Weights of a small GPT-style language model, trained from scratch on English Wikipedia.
Size: width 128, 2 heads of 64, vocabulary 8192.
Architecture: no position embeddings, biases, ALiBi.
Each number is 50 + 12 x the weight over the matrix's rms, rounded and kept within 0 to 99. Layers, rows and columns count from 0.

# layer 7 attention key, 128x128, rms 0.145, rows 52-57, columns 0-127
48 64 35 42 56 55 55 58 37 32 52 42 63 51 41 56 51 54 55 51 39 42 46 70 50 40 44 52 57 56 33 58 51 55 52 46 56 55 46 59 40 43 59 64 65 59 44 39 50 67 66 41 62 55 43 39 54 40 43 40 62 45 57 36 56 33 69 44 52 60 44 46 45 61 60 52 44 41 41 50 53 47 55 54 55 46 48 65 52 44 50 67 49 40 65 64 57 66 69 44 34 60 64 50 62 47 49 48 57 59 48 48 48 49 52 51 52 44 54 53 47 39 48 50 47 55 53 29
50 63 53 57 29 40 60 53 52 45 27 50 52 40 51 57 48 51 48 51 49 46 51 41 51 61 56 52 61 55 56 52 73 57 40 51 51 52 50 56 46 33 47 54 35 52 58 52 39 54 40 50 42 58 44 57 53 45 45 39 49 54 52 50 68 61 45 44 42 46 44 53 56 60 54 42 43 60 51 36 57 32 53 58 56 48 39 44 41 39 47 52 57 60 37 48 52 39 63 58 38 48 38 27 36 29 57 56 46 52 61 61 50 48 45 47 48 56 31 45 58 62 46 46 43 57 59 50
69 36 47 50 49 47 49 44 48 55 56 54 53 59 38 52 55 44 47 46 56 43 56 47 52 53 48 47 42 60 50 47 47 53 44 50 52 52 41 59 51 67 58 51 44 43 51 41 57 40 43 55 49 45 60 50 37 66 57 57 49 50 50 51 40 44 51 46 44 43 52 46 50 42 54 43 58 37 43 55 54 54 42 38 54 53 62 46 57 68 45 50 58 47 51 59 38 52 41 53 48 45 64 61 54 64 53 54 40 47 60 52 42 43 46 52 55 49 62 67 43 36 53 57 47 40 45 43
40 51 41 46 47 52 53 56 60 61 55 47 48 54 61 45 28 43 53 52 35 32 61 58 42 61 45 62 58 43 66 50 59 43 47 47 65 57 47 55 40 51 61 41 45 51 62 66 62 54 55 54 45 42 29 37 43 61 49 57 36 63 68 42 49 22 54 52 39 49 65 34 64 54 69 40 46 60 30 34 53 48 64 29 58 40 46 61 74 60 64 56 51 59 43 48 47 53 66 52 51 46 52 42 55 70 55 45 57 32 38 52 59 45 32 45 58 38 48 59 40 57 57 44 42 50 48 44
44 58 45 56 38 48 38 62 38 41 36 57 51 34 49 41 54 45 49 46 48 54 40 47 50 47 46 51 67 56 48 55 53 65 58 40 53 47 52 55 59 65 51 62 52 45 52 53 40 59 46 29 37 59 55 59 49 35 44 40 51 46 43 51 58 63 59 44 44 59 50 57 42 51 45 54 39 57 39 69 48 50 55 82 58 47 46 56 36 37 53 38 62 55 62 59 46 38 77 49 43 48 60 32 35 26 42 57 49 58 49 42 31 60 55 57 48 54 42 43 47 51 64 58 51 54 45 43
36 58 55 49 59 56 58 39 59 40 67 56 48 42 74 65 30 55 46 45 44 39 45 68 49 52 33 65 61 48 59 42 57 42 41 35 45 51 44 44 38 47 52 41 49 36 47 39 64 55 63 51 54 47 45 48 66 38 51 51 58 47 60 59 65 42 50 44 51 53 66 28 65 59 39 57 49 57 33 47 49 44 55 48 45 35 41 72 59 44 59 73 39 48 47 43 41 60 54 42 36 59 48 50 48 53 61 33 53 54 40 42 69 56 42 45 38 39 43 54 48 42 52 48 45 56 54 45
# layer 7 attention query, 128x128, rms 0.138, rows 53-57, columns 0-127
48 34 49 25 53 55 39 45 55 65 46 37 45 63 69 50 56 35 49 55 58 46 60 40 40 59 40 47 36 36 63 57 40 52 50 53 43 69 64 60 53 39 50 39 54 44 49 53 53 46 49 59 42 45 44 47 55 57 51 51 44 40 39 49 63 48 56 52 38 39 55 61 34 54 47 52 52 36 45 62 42 61 63 55 51 40 46 56 58 38 44 44 63 51 61 43 45 62 52 60 44 37 63 51 55 53 40 39 61 34 57 69 62 51 49 52 52 41 59 50 64 61 46 44 50 45 39 59
62 49 42 56 48 58 54 47 55 40 56 50 52 41 39 54 47 55 57 36 48 65 66 42 56 63 66 47 48 48 75 55 66 63 40 45 52 46 46 29 52 61 48 58 44 58 53 44 62 50 59 54 43 57 54 48 51 62 51 63 47 58 53 62 50 51 42 43 52 50 49 77 48 46 55 26 54 50 47 45 53 40 45 49 54 73 53 34 59 56 49 52 49 57 39 56 51 56 43 58 46 62 56 49 58 50 47 61 48 51 52 52 45 46 57 32 51 57 46 62 49 44 52 43 52 45 52 48
47 36 44 34 36 45 52 56 52 52 58 47 50 41 72 49 45 62 49 64 55 35 71 50 48 54 54 54 48 51 64 59 45 58 75 45 62 55 43 53 51 34 48 36 44 54 55 68 60 37 70 62 45 50 16 53 57 31 50 48 69 56 53 36 55 41 42 64 45 52 47 57 64 52 54 39 52 54 51 54 41 40 55 44 61 56 55 48 57 61 67 55 27 51 46 40 53 63 32 51 43 68 51 46 54 44 61 40 45 48 46 64 70 57 41 52 36 46 50 53 32 53 61 48 45 71 47 57
52 54 38 41 56 45 31 34 53 54 38 57 49 45 53 37 30 44 46 47 41 47 41 56 36 42 38 43 37 48 61 50 56 51 55 47 70 59 62 58 60 51 65 61 38 35 55 71 37 48 61 34 45 34 65 37 56 56 58 39 40 36 26 54 67 55 76 27 47 55 39 54 34 66 60 43 44 45 40 42 52 56 38 63 39 49 56 51 51 28 38 42 67 43 57 56 46 50 60 65 36 37 44 53 51 50 35 35 55 37 60 50 47 45 60 43 50 53 54 59 50 55 61 53 45 40 51 47
30 56 61 50 61 35 39 65 40 51 44 59 48 37 77 55 47 56 29 54 42 22 49 52 49 58 56 54 71 53 40 35 52 45 66 49 53 60 40 65 43 49 62 45 38 41 50 54 39 60 60 60 62 51 38 42 58 35 41 33 66 42 37 33 50 36 37 49 51 51 62 53 77 65 61 54 38 50 39 54 53 38 53 43 50 32 49 61 50 64 58 53 52 37 62 38 61 43 42 48 45 48 61 43 59 58 57 39 41 67 43 47 53 57 49 61 53 50 54 55 46 59 55 49 48 64 56 54